config = dict(
    n_layer=15,
    qk_norm=True,
    init_std_up=0.0603,
    beta1=0.95,
    beta2=0.98,
)
Each number is 128 + 24 x the weight over its row's rms, rounded and kept within 0 to 255. Layers, rows and columns count from 0. The size above them is the row's rms in percent of the matrix's.

# layer 5 attention query, 128x128, rms 0.135, rows 5-15,37-46,68-78,100-110, columns 0-127
size [ 76  83  89  77  90 105 123  87 115 109 109  70  86  68  68  73  90  94  97  92 123  99 108 118 103 189  94  82 125  97  79 116  72  82  93  85 117 110 104 135 101 113 117]
[[104 133 122 143 125 121 164 150 118 166 121 107 134  95 145 153 161 103 140 125 167 105 168 145 142 138 129 129 207 146 110 136 109 123 123 151 125 124 117 136 171 152 136 112 171 176 135 134  92 124 109 147 148 117 164 137 155  99 144 134 153 189 135 121 142 105 101 123 110 157 121 111 152 155 132  89  75  75 125 113 141 107  91  90 133 140 139 121 107 127 129  71 135 153 127 116 145 149 148 166 129 155 136  99  66 157 124 129 126 139 112 116 102 144 127 154 164 127 112 128 108 107 134 139 106 168 127 136]
 [ 68 148 127 146 105 128  94 150 154 124 147 132 139 121 136 149 127 128 144 117 177 131 133 136  80 150 145  86 157 139 132 163 121 133 119 135 127 144 103 111 167 135 174 150 108 136 128 129  92 127 137 161 141 122 149 123 131 147 143 115 141 104 141 110 156 139 144 101 133 112 127 121 115 120 118 167 141  98 131 108  68 102 119  96 119 151  80 142 125 165 103 118 175  90  99 112 159 145 129 128 109  76 205 118 150 124  99 111 124 100 188 161 115 152 129 164 130 153 124 105  98 130 145 107 127 156 145 134]
 [157 146 153 119 139 144 105 108 122  94 172 106 123 159 114  96 153 174 142 175 124 188 130 120 168 122 141 105  61 106  86 132 154 169 140  98 159 118 151 109 115 119 117 127  88 132 114 107 123 153 181 132 116 128  89 130 115 163 125 136 106  90 107 114  66 159 138 142 145 130 107  99 121 133 122 139 151 130 131  97 127 119 165 147 144 151 131 130 128 119 139 125 137 126 115 172 112 105 101 122 155  97 111 162 151 103 136 162 100 157 173 135 134 130  98  99 101 139 154 122 107 117 123 139 146 112 106 137]
 [ 82 161 147 129  77  85 157 142 121 161 148 126 154 104 173 118 130 150 118 125 125 114 110 182 119 121 114 138 129 134 114 137 149 147  92 135 123  98 129 175 147 121  92 146 115  92 130 129 119 138 130  85 159 104 147 150 172 146 125 169 147  98 153  89 132  99 123 150 163 114 127 148 188 116 149 104 121 106 162 148 154 170 123 114 133 136 136 117 109 117 143  93 114 106 123 120 121 139 134 113 134 160  96 160 111 162 170 101 158 103 114 142 113 129 117 150 151  85 134 159 107  90 128 118  96  91 109 108]
 [102 168 139 134 102 152 128 127 118 127 174 154 116 116 173  96 108 160 131 154 145 136 137 158 140  81  97 135 112 107  93 118 118 127 106 130 140 168 164 144 117  90 142 144 128 108 111  99 111 162 140 113 136 132  86 148 146 138 117  93 152  87 142 121 143 145 144 117 150 113 109  93 103 105 104 118 108  91  84 121 127 117 107 125 131 110  90 133 107 119 124 150 143 127 122 108 161 106 124 157 134  70 120 118  92 117 150 122 149  93 162 135 110 118 115 123 114 194 123 138 172 121 123 104 168  91 160 187]
 [140 103 125 101 118 126 116 133 137 102 101 121 128 118  85 127 126 108 140 175 149 127 165 129 118 104 165  97 138 145 122 142 130  67 111 123 142  99  96 118 167 152 147 125 124 194 142 137 148 151 135 138 126 153 143  95 115 128 142  86 132 135 104 122 154 123 116  82 139 117 131 130  91 107  86 119 120 113 134 158 119 105 131 122 121 161 102 161 153 148 125  91 126 156  90 113 105 133  89 140  69 142 115 123 133 125  86 138 116 122 103 175 134 136 131 154 114 147  84 125  96 123 157 164 126 198 142  83]
 [114 115 104 129 105 132 115 115  96 132 116 103 155 126  61 138 165 113 128 104 139 125  89 151 122 150 143 155 107 124 136 122  97  98  82 104 118 138 109 121 119 143 121 128 115 164 151 149 139 115 114 120  88 162 176 116 143 138 109 137  89 156  60 137 124 103 128 114 102 152 106 101 135 145 105 141 104 142 137 109 126 164 145 128 163 129 145 119 156 122 159 142  96 184 143 155  90 149  92  95  88 177 155 121 151 125 107 134 138 179 147 153 144 126 138 124 153  88 130 121 108 144 161 155 134 128 136  83]
 [108 151 135 111 118 113 135 116 150 136 150 156 123 146 155  81 117 166 113 117 139 126  91 135 166 144 121 131  91 113  85 121 142 130 158 124 133 185 156 137  82 115 159 120 126 107  96  82 111 134 127 129 105  87 100 177 134 142 134 123 138  88 166 106 123 148 126 119 152 142 125 115 120 173 129  93 153 144  94 107 130 133 150 116 158 110 105 140 104 137 113 162 158 122 122 146 147 124 147 122 119  90 187 127 117 153 173 114 129 124 162  88 108 123 121 123 118 130 153 140 159 128 120 102 148  90 104 208]
 [153  83 106 112 117 141 116  94 116  91  95 140  89 134 105  82 158 116 116 119  70 125 132 111 151 135 173 103 121 123 133 106  97  76 164 106 148 141 111 122 112 162  97  95 141 158 136 132 119 116 128 128  77 133 139 145 157 135 145 114 108 143 115 109 109 160 136 126 122 140 116 142  96 124 111 116  93 121 144 116 119 143 177 140 137 121 149 134 145 130 129 136 108 198 112 150 121 136 116 136 119 184  95  98 135 132 142 131 148 158  84 126  97 109 127 121 124 107  76 149 121 108 172 137 112 132 129  61]
 [104 113 127 169 125 109 149 160 138 104 103  76 103 103 115 144 162 112 133 125 126  99 113 115 151  86 142 132 113 147 151  82  85 121  67  98 119 101 141 146  74 139 140 133 131 148 150 127 135 108  91 122 105 141 153 122 113 101 150 154 148 107 102 186 143  94 103 136 108 110 102 118  98 155 154 155 136 154 124 131 115 142 111 144 118  99 148 145 147 107 148 137 143 122 141  78 123 131  79 110 111 104 160 180 116 122  99 104 101 133 158 110 119 118 158 111 137 155 168 144 131 134  91 153 162 127 105 141]
 [131 136 139 120 122 113 144  97 134 120 114 153 121 124 114 130 101 103 139  97 130 134 111 104 120 142 148  98 143 130 155 110 148 138 145 103 130 168 123 144 112 175 102 110  91 144 149 103 153 151 109 103 114  68  98 138 137 116 152 151 123 109 140 155 132 117 127 143  85 110 153 108 146 137 156 171 151 125 129 129 155 151 103 124 122  96 154 120 109 139 137 134 120 114 145 104 137 136 161 162 141  83 152 197 139 143 123 105 118 138 111 102 130 123 123 154 180  94 111 131 170 117 115 152 177 100  31 156]
 [140  92 112 105 158 160 111 126 140  87 116 162 133 115 140 166 123 110 143 156 141  87 155 157 136 136 127 135 149 110 125 114  79 165 113 136  92 143 134 106 126 130 143 135 158 144 166 115 155 128  80 149 140 138 133 122 140 105 118 127 140 116 105 101 132  90 135 105 148 100 171 159 143 116 137 104 158 109 131 116 123  99  95 116  99  90 149  97 142 156 100 152 133 124 143 127 110 174 118 187 113 111 159 141 151 132 156 177 203 123 132 145 138 148 150 140 103 140 144 141 160 151 131  74 121 158 163 135]
 [149 107 155 120 107 142  81 164 143 146  92 115 123 111 106 167 127  78 141 100 142 103 123 145 137 150 113 120 146 116 175 141 147 108 113 145  98 103 177  73 142  99 151 112  98 139 126 145 152  99 124 103 149 109 144 118 107 116 120 122 149 157 100 126 167  75 116 119 144 141 150 116 130 127 159 148 134 104 123 126  81 140 126 113 119  93 116  99 115 148  93 148 110  90 173 126 149 171 115 189 113 122 147 148 137 133 158 138 149 159 118 141 123 149 102 181  96 110 125 121 111 164 143  98 133 164 110 129]
 [ 75 155 150 145 103 122 160 112 131 169 159 101 143 142 155 108 140 131 150 144 133 175 106  94 122 124 121  84 104 152 100 126 165 146  95 131 161  87 122 140 105 130 128 147 154 148 104 144  85 134 135 128 106 115 166 153 139 177 113  98 140 116 136 124  76 181 144 148 107  99 101 118 137 144 132 166 137 111 134 133 153 180 137 144 139 131 127 177  64 143 131 142 141 138 132 124 118 115 151 111 144 123 102 134 137 132  78 120  88 147 107 113 102 122 132 140 148 122 118 113 155  77 108 144 119  86 135 141]
 [164 118  93 132 138 179 121 152 139 109 124 111 168 150 111 120  98 165 110 144 139 150 107  87 163 109 100 166 141 148 100 159 117 166 124  82 139 136  95 123 160 120  94 109  98 129 143 137 125 109 195 119 169 113 126 113 142 107 148 115 107 111 136 132 100 117 163 134 153 188 144 138 122  68 170 100 110 110 111 111 136 125 135 148 140 121 124 118 147 131 137 126 129 129 110 136 126  92 110  86 120 134 128 192 112 142  84 160 135 135 127 147 128 137  97  95 119 105 123 155 115 117 144 162 160 107  97 138]
 [133 150 112  84 108 158 135 103 109 146 185 145 145  68 122 134 108 140 149 151 165 182 120 148 108 131 124  86  93 117 101 128 103 166 127 103 148 141 144 149 164 131 129 138 146 133 132  95 124 170 139 133 160  92 115 166 110 135 131  99 115 125 150 110 146 155 172 149 118 141 118 104 158 123 178 110 101 102  89  83 136 162 114 118 118 141 120 111 120 125 135 177 118 136 119 145 118 100 130 111 145  93 132 109 143 102 138 160 103 114 165 106 102 119 108  89 103 124 116 125 168 121 173 109 137  96 162 127]
 [165  98 124  97 152 132  88 124 153  98 116 145  90 171  65 151 128  98 191 161 107 142 129 137 104 147 147  98 162 142 129 147 113 115 131 166 111  77 121 123 147 139 130 134 124 124 168 127 134 159 118 132 125 163 152 104 150 138 127 128 130 107 136 150 147 131 130 113 169 130 141 117 105 124 137 161 132 125 140 152 132 144  80 133 121 163 131 161 147 109 112  91 137 108 149 121 137 138 100 182  92 128 186 124 167 124  90 131 136 127  85 159 102 154 127 154 106 135 132 126 131 138 116 141 142 182 107  88]
 [103 110 154 183 130  77 147 140 147 125  98 114 123  96 123 128 138 153 135 115 135 133 156 113 132  90 150 113  89  94 144 117 108 108 114 109 112 107 125 156  78 103 189 148 124 128 179 145  96 105  85 131 104 110 129 139 133 149 146 149 144 143 111 120 135 122 106  78 128 150 101 124 137 185 111 123 129 156 122 153 146 163 117 116 140 113 115 132 117 148 143 150 128 115 117  80 138 146 159  86 127  95 144 134 112 123 127  93  78 132 130 122 115  79 151 127 168 194 149 110 126  92 124 148 159 124 136 132]
 [113 153 124 136 113  96 142 125  77 163 126 131 181  99 167  96  84 124 102 153 181 152 147  94 147 106 132 150 148  86  95 135 136 172 113  92 139 160 113 109 133 137 132  73  80 121 102 111 116 119 148 163 114  91 119  96 117 119 106 103  96 119 120  79 112 129  94 110 101 123 118 103 173 108 139  93 127 120 133 126 125 104 130 125 121 119 114 113 118 166 151 127 122 112  85 116 100 118 149 100 129 123 115 130 128 130 153 149 108 120 173 126 121 120 125 145 175  77 155 122 102 157 138 146 121 109 112 111]
 [100 135 129 107 126  96 116  93  55 134 115 120 121 118 113 113 113 117  70 158 149 136 169 128  99  98 155 125 122 112 105  94 123 134 144 132 167 172 148 145 147 146 139  85 108 109 122 147 133 174 107 131 105 128 147  98 165 143 132 145  84  89 130 135 139 163 103 117 136 120 112 111 159 105 126 101 117 122  96 150 153  81 119 122 125 126 167 145 131 156 166 107  90 132 105 131 132 143 151 112 117 135 101 114 143 131 141 131  95 144 166 162 106 165 145 146 158  72 135 125 125 161 146 130 125 140 135  66]
 [106 110 145 167 138  90 167 171 173  94  92  92  77 117 125 145 151 149 136 134 132 100  99 123 129  91 139 124 137 109 151  99 118 101 121 113 124  88 145 169 101 117 190 129 149 134 152 110 128 111  95 127 103 156 164 127 135 140 129 150 188 140 151 156 126 141 100  96 138 120  99 129  96 153 106 144 138 174 127 158 110 153 130 147 135 111 129 124 147 110 111 143 155 120 163  87 170 126 129 106 130 102 123 155 121 131  96  99 133 120 124 134  89  81 144 106 109 176 148 148 138 125  94 141 125 117 151 143]
 [121  95 126 126 158 119  91 118 135 125 161 173 117 118  81  87 119 120 113 125 108 145 132 117  96 138 105 188 101  89 117 157 148 134 163 125 117 126 103 110 171 128 146 105 127 121 138 139  90 192 152 116 140 163 103 156 138 155 125 117 101  97 143 117  88 145 154 175 132 118 143 118 119 125 146 118 172 103 108 102 157 145 154 101  73 128 106 130 117 152 125 175 147 125 113 139  83 105 119 126 146 102 170 131 124 138 136 140 103 121 102 148 156 141 118 126 122 134 145 100 125 138 113 119 108  70 163 164]
 [160  71 134  75 174 156  40  90 149 124 123 163 129 125  58 159 119 161 127 131 117 119 137 144 156 118 119 158 124 153 139 105 125 151 114 124 115 135 131 119 162 128 133  97 120 131 132 132 125 139 123 173 173 118 128 139 122  92 137 102 133  84 122 166 114 108 143 157 134 147 154 120 128 121 123 123 132  97 111 148 161 105 139 145 118 115 136 135 138 155  83 172 147 134 150 101 128 163 110 130 122 123 141 107 129 125 107 151 119 133 111 100 177 131 179 135 112 164 146 118 157 119 123 137  82 111 104 134]
 [175  62 110 123 170 141  91 129 124 111 114 132 121 117  82 189 141 113  99  82 118  95 128 122 170 156 146 149 120 147 178 107 144 120 102 139 110 136 127 129 125 153 129 113 162 171 146 131 151  93  89 112 109 115 124 114 107  84 133 129 129 140 130 173 172 111 105 157 103 153 145 144 138 101 126 101 103 157 161 153 101 127 122 142 147  85 133  94 154 132 141 137 126 107 143  87 156 151 158 120 121 133 136 152 103 120 121  76 154 129 114  97 151 134 152 139 122 120 139 127 112 125 127 101 165 129  97 123]
 [128 149 125 153  65 100 187 139 136 134 102 102 111 122 174 166 138 143 132 144 133 125 114 156 120 110 122  98  89 126 146 123  95  76 123 148 139 102 133 148 113 156 154 101 165 123 132 107 134 151 129 104  93 147 152 132 106 132 127 137 124 153 141 135 137 149 127 101 144 148 107 120 115 128  73 138 107 147 121 122 127 103 103 179 123 123 151 125 153  99 140  79 114 153 104 131 129 143 172 137 137 165  95 138 143 113  76 103  99 127 176 121  86  96 132 144 145 100 125 144  86 138 127 104 133 178 111  86]
 [109 164 108 112 143 163 122  78 125 129 172 176 167 126 123  86 108 138 156 162 155 174 152 118 110 119 107 145 130 109  81 154 123 135 143 112 148 166 145 123 133 101 106 125 135 100  96 135 107 182 169 111 140 139  98 161 148 159 136 120 132 100 124  92  91 158 173 128 160 135 101 116 133 132 132 150 146 115 102  83 166 136 130 130 138 167 109 148  97 129  96 132 135 133 126 177 124  93 111 112 137 132 143 107 147 149 142 172 108 146 155 131 154 128 101 105 112 134 115  97 156  99 150 128 124  95 135 155]
 [208  86 127  94 176 145  39  94 111 155 158 165 125 143  26 152 130 137 147 102 112 112 139 114 179 173 142 112 132 121 127 131 111 150 134  98 112 151 134 121 138 129  91 113 141 137  96 152 120 127 122 129 116 156  91 124 121  90 112 134 122  99 123 128 142 127 137 174 136 154 147 140 131 118 126 130 132 130 148 114 136 116 137  96 132 122 124 139 128 133 128 132 157 105 128 119 134 133 118 140 117 138 146 130  88 111 155 120 175 124 121  94 167 131 132 119 109 154 134 112 122 114 121  91 122 111 109 142]
 [184  69 110  74 170 157  54  59 106 107 144 160  97 126  30 160 136 118 123 116  99 156 128 114 136 146 137 116 145 121 125 166 132 163 157  93 141 158 117 109 144 160  98 127 134 139 124 120 133 129 127 129 125 116 121 140 115 131 137 121 105 120 130 137 138 180 142 168 130 125 112 129 126 137 108 154 131 112 163 134 146 126 127  98 160 149 117 129 156 118 115 123 140 133 131 145 143 120 137  97 116 113 123 102 161 126  94 135 153 148 111 127 145 120 128 134 102 137 130 104 114 105 121 137 139 143 134  71]
 [136  87  84 136 128 152 105 150 128 143 109 139 114  77  98 155 142  91 111 119 101  92 125 130 108 104 133 135 119 121 167 104  93 128 147 114 109 129 170 148 148 115 160 133 152 169 168 143 151 129 106 126 119 148 136 150 119 110 155 136  82 155  90 138 117 127 124 144  77 149 130 138 146 120 114 124 110 161 128 128 122 144 165 148 126  87 145  82 118  94 143 178  81 152 191 112 108 143 127 100 151  89 138  81 132 109 113 137 138 125 109 111  90 140 168 142 140 105 139 111 159 115 143 160 149 112 140 152]
 [ 97 128  96 136 103 128 153 171 139 174 155 124 161  82 116 114 124 139 142 143 151 104 133 120 131 104 118 167  79 121 126 109 149 126 149 148 112 161 160 152 152  92 149 151 154 112 128 118 100 154 156  99 137 121  92 166 163 120  93 143 155 127 130 116 104  92 148 116 131 150 144 129 161 127 149  67 127 112  92 124 129 123 134 122 112 107 127 117  81  93 128 158 111 107 149 123  93 145 118 132 140 113 155 103 108 133 177 144 118 105 143  69 119 153 133  90 153 157 133 125 170 116 176 134 130 118 132 180]
 [139 118 108 126 104  92 156 112 125 127 136 144  73 127 100 127 149 109 169 145 101 144 119 144  96 124 146 135  78 171 113 122 138 116 167 103 144 169  89 161 139 146 173 116 156 124 150 107  86 127 129 178 137 122 129 146 125 154 145 133 117 124 146  91 107 137 133 132 129 115 126 140 161 153 147 113 117 130  87 131 129 159 153 163 154 139 187 110 107 100 143 124  74 161 103 168 111 121 119 143 143 120 155 101 182 111 134 111 118 120 170  99  73 117 138 154 142 119 117 101 155 120 143 167 135 122 158 124]
 [ 75 144 125 105  88 132 109 164 179 130  80 111 136 107 152 160 119 121  81 121 111  70 118 122 111 127 118 136 124 120 177  95 116 138 124 135  95 109 161 118 157 135 160 147 124 166 132 130 151 124 122 130 123 154 156 151 120 126 154 114 141 134 136 163 139 105 119 136 104 136 136 140  95 123 136 158  87 137 121 175 116 106 147 139 109  82 124 110 141 119 126 137 108 143 180  82 105 161 115 137 129 114 132 107 116 114  73 122 123 128 106 109  95 140 183 158 157  81 130 177 155 113 112 141 108 154 132 113]
 [140  99 119 176 142 102 150 117 112 153 119 158 126 133 108 116 159  91 152 135 127 144 131 107 114 132 149 111 117 116 109 136 141 132 113  96 139 112  87 127 158 108 171 138 138 115 153 137  99 119 128 131 129 103 136 120 135 158 182 156 113 135 150  88  85 140 122 180 122 102 132 138 138  98 102 162 148  91 135 121 149 132 127 120  86 135 130 152  89 163 130  85 144 126 109 135 102 118 119 115 151 109 126 126 113 128 156 157  90 116 110 144 150 116  99 104 128 107 136 151 149 154 139 179  80  21 124 138]
 [124 160 127 118 114  94 113 134 140 139 148 128 138 168 163 147 142 131 154 109 102 131 114 122 109 125 137 125 173 157 138 136  62 122 137 128 159 111 111 151  78 166 110 165 126 154 108 170 103 123 107 104 137  94 157 121 118 148 159 187 148 105 150 133 186 108 104 147 136 138 164 172 137 148 147 139 122 101 130 103 157 131  92 124 129 159 127 174 122 127 128 149 139 134  98 116 159 151 122  74 142 154 118 141 105 127 127 119 136 139 122  89 155 133 117 178 140 100 127 158 143 133  87 164 109 163 129 159]
 [ 95 155 120  89  74 126 137 169 158  98 149  88 116 107 178 149 118 143 120 113 126 125 140 142  72 148  83 124 140 159 118 137  98 121 144 153 123  94 134 162 144 142 104 154  96 120 161 117 115 139 128 116 159 140 141 120 156 116 130 102 172 129 146 131 151 113 133 118 138  96 120 144 127 138 126 109  88 122 118  93 112 133  89 148 125 133 110 108 163 103 120 129 146  99 141  98 160 138 112 154 110 132 148 110 133 125 116 107 136  98 102 131 111 138 135 201 131 156  97 122  58 101 111 113 116 192 126 111]
 [120 137 150 139 147 180 121 150 152  78 139  91 125 113 115  80 136 111  88 141 159 157 131 107 139 110 135 142  96 142 118 137 102 135 196 156 136  98 122 117 133 173 121  97 143 132 118  87  93 132 146 117 129 140 143 105 120 154  86  94 165 116 112 125  99 150 108  92 127 144 128 134 117 127 103 144 135 144 114 151 143 124 125 146 129 132 155 120 100 125 103 194 118 149 118 135 104  94  98 106 128  83  88 147 119 134 166 134 106 105 135 117  89 105  98  92 115 143  78 134  90 113  97 141  99 137 140 162]
 [116 145 143 165 158 121 133 137 134 147 129 123 117 114 149 161 109 115 158 125 120 120 149 152 115 135 115 134 128 116 138 130 141 113 120 106 109  96 164 162 136  89 129 123  96  88 158 122 157 158 112  92 167  94 100 144 134 152 133 134 110  99 102 164 173 142 152 103 150 150 113  87 112  75 110 129 145 108 104 156 147 152  78 130 113 133 105 112 121 101 124  74 136 105 158 139 140 143 161 176 133 119 174 126 165 111  97 146 112  96 116 138 156 131 118 113 135 143 165 118 194 130 137 120 179  85 108 128]
 [130 140 147 122 118 157 152 137 145 117 157 135 154 105 113 100  91 155 140 130 169 135 145 143 149 123 142 122  91 138  95 130 105 131 139 112 125 127 155 138 129 116  79 123 132 116 110  61 122 169 175  73 167  99 100 127 135 132 108  76 161 106 136 110 131 102 130  95 117  86 128 115  87 116 164 125 155  98  84 113 134 145  86 128  98 127 116 152 121 109 121 133 157 129 102 130 143 120  97 115 134 100 179 130 133 131 138 131 117  98 125  91 109 124 114 107 100 191 133 151 119  89 135 104 155 120 104 173]
 [164 107 123  79 109 117 140 138 149 156 106 125 115 156 119 131 136 133 144 135 130 139 153 146  73 129 128 134 149 129 126 141 146  89 132 172 112 124  73 123 185 175 126 138 132 148 134 107 161 119 159 114 135 112 145 109 148 108 157 136 123 162 151 137 158 118 120  91 127 115 143 132 143 136 118  70 130  96 135 141 117 113 146 131 117 150 120 139 186 165 128 112 124 102 112 112 102 123 109 104  69 150  99 116 136 109 112 129 130 115 110 135 163 128 124 169  96 111 106 126  80 102 159 146 135 188 165  72]
 [ 91  73 102 137 107  87 136 107  97 165  86 121 127 125 131 129 156 110 139 136 129 108 107 138 146 113 186 129 141 115 148 113 109 109  91 125 120 124 109 141 126 141 184 130 115 152 162 127 127  98  89 137  71 149 161 141 134 131 124 141 123 147 115 145 144 118  86 129 138 117 114 160 157 167 103 119 119 162 163 148 116 130 154 133 180 104 159 132 124 134 163 145  67 142 140 118 137 139 104 107 123 156 120 121 101 118 162 139  97 154 151 139 114 137 187 134 186  78 114 127 122 143 119 108 138 152 127 115]
 [ 93 135 140 158 115 128 161  94 116 118 149 120 165 106  98 100 110 102 119 155 167 127 121 115 163 113 151 137  96 135  95 130  93 120 138 101 164 141 153 117 101 120 119  96 127 115 147  89 104 194 148 110 148 109 107 128 146 156 132  88 149  76 113 133  85 107 139 114 163 144  94  76 118  96 140 137 146 132  95 129 115 110 113 147 158 138 133 130 121 112 116 155 141 152  98 145 134 137 112 131 115  85 173 129 161 138 127 152  90 132 178 111 111 100 142 128 123 182 162 107 158 121 135 136  90 130 103 147]
 [133  94 128 150 123 114 111 102  97 119 106 130 116 120 122  87 139  97 124 177 122 140 176  97 146 118 175  79 158 139 106  95  91  95 118  91 185 175 100 108  87 138 134 109 133 144 163 131  86 140 116 129  95 114 122 133 121 177 162 123 119 138 105 137  75 169 122 122 163 170 114 127 132 119 116 134 115 109 134 118 120 110 107 140 164 128 128 146 119 191 128 110 103 153 110 128 119 104 137 135 107 155 113 121 126 123 169 142 101 166 150 157 121 117 133 122 145 112 102 108 135 125 105 114  95 150 125  87]
 [ 59  91 113 128 132  83 155 154 131 166 103 123 120 163 152 161 162 159 138 138 156 110  94 128 119  82 153 134 115 113 177 125 174 163  80 127 105 108 104 110 115 148 176 116 109 146 127 114 109  98 117 126 113 125 164 129 117 116 147 130 160 142 158 141 137 114  97 155 143 120 108 144 137 163 123 149 125 145 152 160 128 108 144 131 140 116 142 147 118 107 142 117 123 121 134  96 144 139  85 104 141 101 111 164 100 124 124 125 104 132 169  95 136  75 188 115 170 111 159 123 133 120 110 145  95 138 123 110]]
# layer 5 attention key, 32x128, rms 0.128, rows 4-14, columns 0-127
size [ 85  75  75  96 116  79  93  98  89 111  95]
[[122  64  91 170 197 120 100  91 106 112 149 177 152 153  25 144 152 165 134 119 124 144  76 125 115 138 117  92 112 100 150 163 167 140 121 105 122 117 103 119  72 116 138 143 134 140  97 116 115 136 120 143 123 118 112 139 142 133 131 168 127 116 144 142 128 171 144 141 137 124 118 141 144 120 136 143 123 101 170 102 142 139 142 138 164 122  99 146  90 119 145 143 126 132 153 132 128 151 153 101 156 132 135 133 117 102 130 122 122 118 132 122 163 117 127 142 114 144 123 127 164 168 142 119 154 115 154 129]
 [148 108 114 139 178 158 107 119 105 101 106 180 167 134 132 174 117 127 122 113  94 152  94 106 163 144 159 114 133 122 150 133 161 153 135 160 136  82 122 118 135 155 133  98 123 147 121 154 142  78 121  83 145 141 137 143 133 109 168 144 129 171 148 146 170 142 102 143 120 152 115 137 112 134 109 127 113 136 198 112 112 147 143 148 112  89 136 117 118 162 155 123 158 104 122 142 136 110 143 118 178  89  99 111 102 115  88 110 116 155 109 109 142 116 136 172 134 134 103 165 137 153 117 134 124 147 100 172]
 [132 145 123  80  86 131 143 192 131 105 110 112  92 131 161 119 134 101 128 112 135  92 157 131  83 143 134  94 126 158 153 108 124 136 107 145 100 190 108 157 149 175 119 150 123 118 176 146 128 109 134 109 163 103 147 109 127 123 116 100 142 148 107 154 164  88 130 141  99 117 146 126 141 139 171  88 117 114  99 152 108 121 109 112  89  98 143 123 170  95 117 111 129 101 146  84 148 153 125 155 104 121 114 119 123 121 175 121 145 101 102 138 118 151 164 122 116 127 125 146 121 111 144 123 143 177 101  94]
 [148 166 149 120  57  87 141 138 156 137 151 102 138 139 120  69 106 133 132 138 126 123 171 146 108 118 114 136 132 169 117 114  78 133 132  71 129 159 153 146 139 153 120 142 128  93 160 101 137 132 156 121 147 108 109 134 110 184 139 122 145  67 131 105 135 117 180 107 109 116 157 117 110 144 118 133 123 103  99 135 133 119 138 113 109 199 107 144 138 126 113 153 121 158 129 134 114 141 124 154 116 122 158 102 190 145 146 162 100 158 164 115 115 130 133 116 116 134 119 110 131  86 135 151 127 134 124 100]
 [144  79  97 157 204 168 113 124 103 141 124 164 117 133 144 161 144 176 124 117 146 132 107 105 140 135  98 152  98 118 125 150 167 140 105 174 104 107 134 114  98  86 153 163 132 127  83 145 128 112 115 148 117 120 116 131 153 111 112 132 120 171 143 144 116 117  73 120 131 133 127 133 126 118 108 149 113 142 138 124 148 135 146 133 156  87 128 152  99 140 119 134 132 101 116 104 153  98 125 103 150 127  94 156  64 121 123 128 144 119 114 124 164 117 122  99 128 125 167 140 131 181 132 106 155  89 152 182]
 [170 138 168 105 129 150 142  78 119 123 136 144 139  84 106 127 103  86 108 134 118 149 161 154 150 128 151 153 156 152  75 118 149 174 147  92 171 154 118 138 158 139  96 108 136 114 141 155 155 134 159 130 157 154 128 144 116 134 135  81  98 104 111  93 143 140 137 178 144 109 164 141  94 128 144 100 144  99 101 101 112 131 121 144  93 156 160 100 158 140 119  99 139 150 119 156 126 172 112 147 103 187 114  98 151 115 146 138 118  96  83 146 135 142 105 145 113 150 109 111 115 129 117 129 121 127 132 119]
 [154 118 138 106 117 125 133 151 150 139 115 116 109 109 147 170  85  77 161 123 114 107 147 140  95 140 108 136 152 122 140 139  88 129 141 187 111 114 124 151 154 139 137 156 160 125 179 131 148 165 102 123 163 157 189 114  92 141 114 152 125 109 124 140 119  74 162 154 147 120 175 125 126 116  76 147 153 121 120 122 127 125 123 102  94 145 154 127 134 111  97 105 151  86 170  88 132 154 111 134  87 119 165 120 136 136 114 136 151 126 117 145 153 165 154 150 131 162 124 122 101 133 121 101 121 176 140 144]
 [ 86 150 129  98 102  86 150 105 181 144 149 134 156 169 145 137 130 110 144 158 133 135 148 118 117 124  89 192  86 140 155 144  98 147 110 134 131 140 119 134 139 129 150 119 157 150 130  82 139 119 122 104 133 130 119 122 165 167 133 121 138 102 147 116 144 100 168 100 153 161 153 125 152 167 105 116 115 117 111 155 119 134 141 110 140 182 106 143 140 119  86 167 151 130 136 157 126 142 123 186 115 143 146 118 132 174  81 138  99 175 173 122  99 124 112 132 159 125 102 120 118  97 115 151 124 129 131  96]
 [110 145 149 151  97  93  94 113 113 125 149 135 133  76  96  94 121 124 120 137 126 148 116 116 140 143 149 124 162 101 110 146 142 122 117  46 201 112 141 134 127  93 117 118  79  87 137 105 128 144 127  95 115 122 103 146 113 142 136 135 116 108 132  95 144 171 109 109 131 135  89 123 151 113 165 125 113 115 125 113 155 108 115 183 165 127 102 126  75 144 157 121 122 141  91 152 110 129 124 140 117 145 150 147 160 125 143 113  96 124 178 119  85 116 137 103 132 108 158  98 177 136 104 135 111 119 121 120]
 [111 123 145  96  98 104 104 111 120 154  99 116  96 133 138 145 134 149  81 189 144 138 175 117 114 102 151 113 119 112 145 129 121  65 125 108 154 107 134 136 114 114 121 120 109 117 122 112 158 133 167 145 135  93 132 146 141 159 123 112 133 146 138 102 160 179 102  99 111 172 131 107 129 121 125  79 169 117 126 156 141 158 115 141 146 144 123 139  97 164 136 140  79 168 105 121 142 123 153 111 104 149  80 158 134 118 121 138  87 160 150 146 125 136 172 101 130  97 149  93 142 149 151 158 115 152 131  83]
 [ 99 141 120 158 146 116 197 122 160 143 116 128 148 134 134  98 118 151 159 126 129 145  51  72 125 101 130 143 123 132 123 149 150 154 113 100 134 151 117 104 140 172 150 140 126 139  98  78 120 121 139  84 127  97 122 122 166 122 143 134 130 108 119 142 126 149 155 114 169  95 105 112 130 168 144 125  92 130 109 136  99  62 123 125 154 126  95 117  77  87 107 144 145  99 132 164 122  91 111 115 129 116 146 119 142 123  92 135 111 130 161 136 113 134  66 109  96 135  96 118 128  99 131 123 117 125 134 125]]